Part of a small language model's weights: MLP 640 SwiGLU, RMSNorm before each block.
Each number is 500 + 50 x the weight over its row's rms, rounded and kept within 0 to 999. Layers, rows and columns count from 0. Numbers have three digits each. The size before them is the row's rms in percent of the matrix's.

# layer 16 attention value, 128x256, rms 0.0725, rows 22-127, columns 0-63
121:494492439549465497501535478435493466497515453468528507479417537519466570506446562564529524495500520463344548413461555530462520466552511479577517428479492540511492489641558584490512497505481448
113:422531428597473532475585566475583494544459559520491498486487482529544562557482450473515443502423580389505508481463526529441541492509482462526481432498589479543515479520414488402512540433510432
106:527378501567487490462554479565384556445454525476524520489507509480408552564522458490539418552466431558490482519477538529496494480464448510536606530496591516479567556500479513494454455517567515
104:606524508548493543528398528605470514577576549523419561495462554518572536475369567638559533495521425522468531460511434521483551506478481574451447460398432499480467462509511498438503437477473538
120:491499546493542466500511472480548500493453617437548447598555452532453528512523499452542392529493548549580554539499505524500531560447474478565512553437505543496528566495433593483505586610554589
111:533507554519425501477435515526527456516445500497524465476440531480558608592439448460497471600442461472500392527494563474525490476511514466497444478458438456527516551485548613459456516428418459
112:514497486548428466423539503460502563539454539470573485521515491499454524544504465427542408586499521485520564619452504540455427458480463432544551559461488423490503524552442533496448493431576439
113:559447585466488436546474474543397472431647421504528551485560510520507401545521498469547481516487458497399418525561536513499515427515484513473430572574621446461410532468553392513447476441548499
123:508524483534392461469438485414495490472471431516514476424501486485487490470512546493489494489462456498408563492455514457461473394515450392472621550536561461558523473532417483495504519471545447
109:451447465485525420499508425588550368502519494484493516501444522513467487544517514553518567519527457430418471438420551445472550486509488489544418403487473510473510560538470486561477507538503474
101:456450553464486463418478590427540530559568393515491404572529500414552491465499546472494523431500569516478584438587472540486521450520491584522566421519549562493544483582501459461499483436526610
111:601530447473645558584575569500530542465570596508515544463573456510400520468507514575502562461511473540429456521513489525452488487512514490456519530413607505476565485529516502481527471521544632
098:406543507554532434511490470555505512500485478455517538553573552484481469455583554511534470470478505538482521463498484455599573511489533480476482588592484481538439441505454519501538464471461448
089:507438495429505554492457435456525491415498534500523509524450514458467502474594451559493541443467463560564505613518546474455423493508415470464391520437618455548582497516440492471490555522574531
107:517451521422544453573492492545470494525501640557551503519448412452453493447546546478439472383515519511573577496506530457558456445470494470545540556549471539540397555505552452443533456484585446
104:521496517542484461492583533559387596462572492520537572458463463494492556486475495606562518519493435574508430487579556518379458498451502488485569490394533502464439495425511545550457466435528416
089:408513442426430529538498410499474438430559532404458428555432562528547513511538578424409468479523451583492465444492537450547517474528418459469421442451455440477558529562573529366467550531450648
103:458486459425487633461559594486577467623514571491434518590517545474515493469464519523518426544455568544540437520452463519516505521503485486547533454500448544477491464507531475476540531493359337
094:461521490484444447443551525489460422548430399490465456456439512464518454536523466489477390441540475512548507505500498546362535520517496499459518562456569543575414514491496500550453466477422400
096:511336528416503518486508459446483536492511520527499534524525495519473475445559481479481476579477547462533560638475529477489423482455537488519502446551499351515611480417476433500464595488505575
094:523469495512435549483535528452468560536380353465477435476484570520436512601585469484535421520525504488677535471579419506490595502543549477456465557447486470479428521527443561467499495524402606
109:504489539516554530509504468537559580438500542492493500504539540555429460496454470468452579549482514502324551548415548514460509464489604495540559532534528428561536496498432530532508535523527524
092:477490523566519520487402342498429525528416488445571564502470451533535494461619538495490437419511441516527528485539555474520450476518487477519381482531514441478568595468474520466453500422504659
085:474522445486520455550541451506599430522555588422448513555507532486552523522533482483524497551487492498464483477368559454495538443505513485484454607567473458537522449442498525393535525586457432
103:441545452473551500513501416460457483496505539481502479538561437503468489377531495520486459464479558497473499473456482507530458531526607475507490464595522569434562521486466461559532450551461442
089:444583523520582450547474435573449524527524346455493500567507470509556470480492552504471515410511440557405448535497513490516554505532525527398477480356438575486487516511589482565531426499529512
104:461539616530490467515603429443460394536485446444548432429529520415454541519541503519552420530492458544499441554472468550559423544497523481463503515486397451485490570418515529460524479407481376
108:550543450486579459559528550500471541451586472511429512378495497506533479482456428551482571538513533440591545542543503486431547474501546494393485558388485462544574471632481545482506432595479404
089:454502492457524465508591420414516507472475488509501512410482502564528502514502507509491497457471481499527514575492532538463505500493560494521481510450431413543502504544506471477479484431511580
112:525503503512518476520436487447575626495548447543508547427645533517536442526444439523521553595500425444438486524441484585401415441505622519486468496556417561389509493468507506597508486518501409
108:519553421444574503570537445428431456567529431462492427499504536505496470510484608505504521483473476541475437581560552459470533467461518466432388453380396421473505516549490559480483410458498539
099:517465459511518445529458410561420422436566583532535499490432445520500420486466553500425545495489397492376505498473554430507461473488474455486460512524511386432483480460574533545467523521539475
103:414528490434447529534413490436561432537481465506485478494491525488568480477493506489498423452490493528544500444500449527615487488528466497504464464516381534529489514489604479466521498563452306
097:481470477486408541485507555483457525626486464573494499489517436522524551475511573483534487490426527461526477455500476473600554470490432538524489414383273513483458491492475475521554533502510475
112:510399601486474483573581484601546497377546505483523539536462432472412469495504502560479509541529556516526523465494501484439413551464605485499601591634487515463440454450564492381523455477463394
090:517511577514471461458387468544474444440481469470570425526454475429469398483496476546497442480546467566459484546395497489541437524586545500450489484455588564516593551502542453424493525501562457
091:506514439510520497525509396514493460414460564444467478498480576535440474540576543499478526536518510505492503526442527516413521557532567440420440596591596460510525503475421529457472482499463621
087:529524460484550507496477564534478603566548513567549581520521384474526508468487544551502413456530382500446560453508465560497481435496505567485500480378608650461575489461515438525461506472549463
095:549488502552469408458465563509410545540545513533490585514600436397492452470500585536601472596490369500472490472538393493556487466478610573507539510394521531539366467501452506563477500449562451
102:553536492553494491501438543508557498470410520516527497635505477475473446569475616491558429451523485559416498465395458513607491524478526504516516521509562572561375520491525454549569499477566583
088:457540562491479532577554439508537416436519523469463462492464579559515498519512546491451552491514490560403432505470578551442486526490491463439568527538559458553529568448501515476493471429468462
102:518442490505544475474491455470583500494484621541533565431527461434479499480470336520481588509460579433454494447424514509498492517490577516580567515514431511479497516499597501595519474472526488
088:597524406460433543444442504511476493513468553482487549513442533442541552503501431480525528499435559538509464495487479459491486441432484511486529468455440514605462453506504480386492476520545451
085:552562481487554542525598557477531554588452504515495480495588452452488548521467471549557482535440532482587489499539547499464517433469527533535527526427392604442472510394495462435515536541462424
088:505437540555444429494502598444577508558457471567479465621394457534485507520628520414522449537466516428526516395500598468564532545504564408544497531577599568633526499536437530465497557483491556
080:522500506512508484554477486460528484512473510463507565528459472454453507481565471447500567540463487475575477452489541454504602427485495433559482490527408531573514418535527509435486452537557556
079:557573551465586593466539393518531547561470521429467546526520543490491394506419472499565436373489451483434567510565450518368574466539424525465442487565545424519486489610501444592548515489434484
086:533511548544503468537461489452467493592511469496501461494419450477487519513479558445506449585513463519537529463453571505523566530522483498495511456523613469540563466511481599555541631480445505
098:414433435554428470528555439424514565445464477472522477476497498507437500442496462458478496488507496672569654501464548549487520513454523500471507527435503490503447486481487544568475539450592628
098:563436560468563515431537521470589553504432527550460483519522556636422539446505446479564468407499472390407442510574562557539466566470584538554517560488462493451584528400492456402498527519443479
089:489492481476395544388398544559451411531467548480488453501456526417541534465521489486455574564432514513594520521458543484444489500469424490514476452474538433596450505411464488438496521471567461
086:520573489464477607620538508557631526547426490528509439509473412479425465555520546543514434445495538522422470500598521550427519551519486410555469516420508578428445529495535444586526428532457506
082:565549471473522468493552507470547515583473501507523499492515491500526490500494501500514481559477545492611530538338383565497538394487492495550550538546442525579431455407375494426536574468508482
098:532387505474444477395535512497477414491447531485499482590439480435487522483562444478523497541497590504532492473488532382490414487499570503490476450514521551611541457447503555416453541426551534
081:517573530417635534394468509490519502519483455494381600464477488517512510478492474532514524537462499408573501568478516479493552564550543537524379530576540458580564509502540447448524434508518435
095:542529616460587402434590513471492523562496538527483502426566489477444494557540351484502534584499446494579477547479470502479570382494573504521482567551385519469511488436512539453447424519530518
110:548479402447564579485452436591431568510538581507496625510552482526490458548411528518548435472527437492339392401455451442478497534506473507461462420535450497469530512453550546477442456489451499
099:495472533546579444435545464502428529421416526511519550585489471530419479525448443601467467540476481553469573390471579460409540529517468513570434451416515460550444475542485522521455563465561535
073:442443465533361475442414532455447477466624442485451483513499546485512543490489597401506555504477412562610513469382520512550464504483504513418506464540606479603513526515493561571491529439562527
093:543633553525492539516516520447519512620453481453473514452550486558464532437510539525477464475469499499519571532603503412479490491453541600455411505555525380520490464507443415406452539405453538
087:492350464479544426376494502496421525503495508475485526573525522527501467464488563444544487514529471510475495472416464474509515472498483514442538425602487441494540485444455550420452540432514470
092:481483565491534559549524478488547498480523506597476481432506498499522444453455540518440525435554443546480541441462416544502497533537516500449541536529509586499501461610411484598501463524524484
101:474464515601506498521498528506471471477435537512518488502452440520426494447488598490471515461530491554496589453454479513607535570511485464517622544433582598495580475512421532492485565494508511
085:470546506523523545594501515515488532456540500570549496450536506514458497487425475580463565446553474540474573494521452640435406507513488569501539495431464539444476463523539411480518449543524525
092:463415598586559425510559510482496462423486447504555472541537512492434473510513514503448513445528555485419503485526531488538424576539579471564513497538534536493515547565508470498442490508511608
079:536532613455501521545421468506491495524521505558500407543471483581531486475432501549487466427486519431469530522581579537444401555570474488504400480470593446487509437492623429569535502460460499
096:447430422546486427476454501465481447403484524452557454551507458500521543409556588465440505501558578483515522600423521516560496467511460485519568483437473522561526405551460500441479539472499525
110:539569584537419527576515564503532441523517502474524462518506522533545552491574592462494539473446543452445360500546473519634410475491514494535572542507529543473477541509466445468527503543483498
106:462500577480558502473539371526495567558484510502460506547487515454430483439535457495491439453535492469550495565496460494487583477538465511467562454555425444442555441459526534465527491560447530
075:472473504488475504525613416508532476407510500470497424560564525577526485478447495596469412486528576518476570555535476604486486554519508518465498558474591483411546501544502428578480477472505516
084:555420428546508511484521507441502535459483438504515506414576564549596466560387468552448549512525487512383405433506514483428427600514590493484451442518493461419482596532562538533473520494547495
090:500493575472487527470534504533574466504492454535494442505487523478524464515453449605488519492477477501506531511570530532414426633483552493488403507442585507533445499510573486586505518500496498
091:512416421511412423421508520435477492464470503491540475513484512554495568483578426450428536577519570530506501528439536462591497448469486484474576500531533482556544476481393504446494599472522481
091:506531410456613570489491541516530493518473595529448449417573462430473491445368489522570552541480476490519579483387421506487550471472451536555573517417464560452541484394516492467524436529578383
116:457441510552502495552654492508545572469454538562556385449491518583479463447460381562428489518466550494383463459580533508542488470474503502493620529462604536521515548477430443462482505449456406
092:461511520510519549494473490463591568529525519526453571486481530535499477421467524498532532381499451503395399429594530561556532545535476521493532501405532486436519578488559482467582459499467467
103:541441443565530488609453442502572571516473564556471521537558413489533436454370459525520454479437474460473435425504460557428434499521485455441479469665619449543429497532444522514449572475474572
090:545567543536516548529545536471545580511369452569452493579483449602407456517540427538522523481480543579521411583452473606486507630496468508529535512475585493528420541495329489485533440480511534
098:585466491483492500412566466477565488509467585509486444499483554479510491446520490581487451543481532486503549533668542454502451464452462480452520601516552490598530529485603546455479494538621540
091:566560512482486509553432525471533605548506447567475553591560482540519424429471555538535524543465486543386542411458467472506466561503530485504449482487462400512452505465479509468486514447490463
112:435429447570503526418454512583458584537499542513469548507474515471477472539427466526506527601482439486501460421461419506469572524512452483536500466430469648427478500366515600541546581540441367
100:531464493495376443481523497504611501454574563474493479586506425474500503467509524524577366561499491515563517485552437589489481445436486449418542523496560530516473434449509530487474510465552501
101:568483452464482473555555450561507512451491483548468554476433494519620462477530420537422545410473506575519532477590487491474427479465532598447547468559570536587411414528526520603466511514488468
102:476501516528478500508468454575428492507571445513450550534407485420501461429501526546524574542550452538461441452431402537472492468504523537508580381487520503517531523506364558501561562467469430
100:453450532518528537491589409446482533461507539513533408506558553459440492471483520539480467434499495543476493399496568549453508510444563453556504524499505605390586487564504524604542465506422484
099:473549478564407495533499512483532551562455495534475623517445495495429398526435385517354477437505453512547489499530487554473552439507482525457469530503632486434545533444414497494450501510452565
107:492584507463488495499611507462483513462462446491570489534518439512504540508554501542506488442506434521494548530576586516454501485476559461438487521462449499524426485652577509567473400468552416
106:427486440476533547564402484524453457406532531449536580435554606536530537577468590463456539435510523494458542517450513457444540463513493436534512531619487549470518520560536494527491554607516388
109:562538525430377513549510536489491483506481494556483487599451499537501509483589557520546522586479496451510446534589492485426503392522440509462549539471605549497432490485455470540515498497513378
112:473395443608444496430524461481482491430503396562498475449430558417624515497468442569515574523522495485506517473479462452526511582484526536524572518463453594535458460487508579589538470431521450
095:492448530474478455578511519629569456372440410496532477454460551601531391520521492543464475560487473477445446594506539538480494587537510457425469522571555483553483591492499474483426458472541565
106:547502460493531463479477466497462527440463490453516454505591504469538482440540506355410473514558518549642572469515508490518569513501514490506523537569445478523581397495509499532475481507494546
092:513468444451485486504522479592476552487467418421504505569534476539527532530544409386450495502562503567562583449474487551524479543517534513473533512557477474530511435461630557451481480515486515
099:513546540577433458559398511381532532528530332537516482474516491511576470506523518528537555406485431503371438498531512525525421506515498476556510468475496521436470561486456442536510403377422454
091:586458414479459498526484487480535440537459672531537563459424514482467531503439499560578494523451525568540447467554464541475492435390488512502547512474481488589547433455475485410524530478535461
094:492448516468517437420589453448468535492553458486544462575585511534457460458580521453387478544520496470495433521461552603472438510537523440518466465475546372477463503526579497400494488505392542
108:483536535485508472420472502551512516487507492553446500505530559435585486404460550544579449530516490485430450465429447477526503574508490494560525493461435511472524425448482593565526507406457484
088:629450544509428437480458584527502499577473398488505439523431456510482557536566480429472545526494446544594511549433522555480481411489491505437518468470471531509485481508441468480479507388451546
093:423449429505550581500524514489463563513477493516586502511575479559433592512467462452524500489472468556472375455524515601483479561458530456586556461493370540462427476473525558484517470558438374
096:481566478543466538538540500476423490404483553536485598536424428556460419529490521562563516531458469562538661467476532400477536530473464476513460490511479556600423459485416513525496521485575626
100:481470525511488432404543507410500483462496431531496433489597509517452442466488504534503428516542529505522514585477493576561526467557495543509462588513533504445508529476450495555474437492539617
109:466574476501421469503572566528563483577504543504458519513536481399592555476359479510571453590453539533522438493533389439538466401443475538512476539415475527501438474473488570455447511444438418
088:459613408436431528543615474443599482554438505474495476470486559451569482466482539619452417536520553459539459478545374437461555395472484472488458513440518437432527494460486506587481491506466327
086:483561475441453520496538496406474541527484560545493490485529460482459465484371528531504595536515462538518501619515477504463523453529473470569549540334511483511528445465499515514545503560507464
102:520318515477450468454513443592461535518446471483517490563552544539547558496601404511458519545489537490556477454543502542490484470477516512478507482552574588489425509435613583507431484551483460
092:541653510525491481476569503488532566604511504499500497448497425439562510445416580588542502468471499449523523483564432457551566514521523520468461538357526475427603458518470522509535492468469460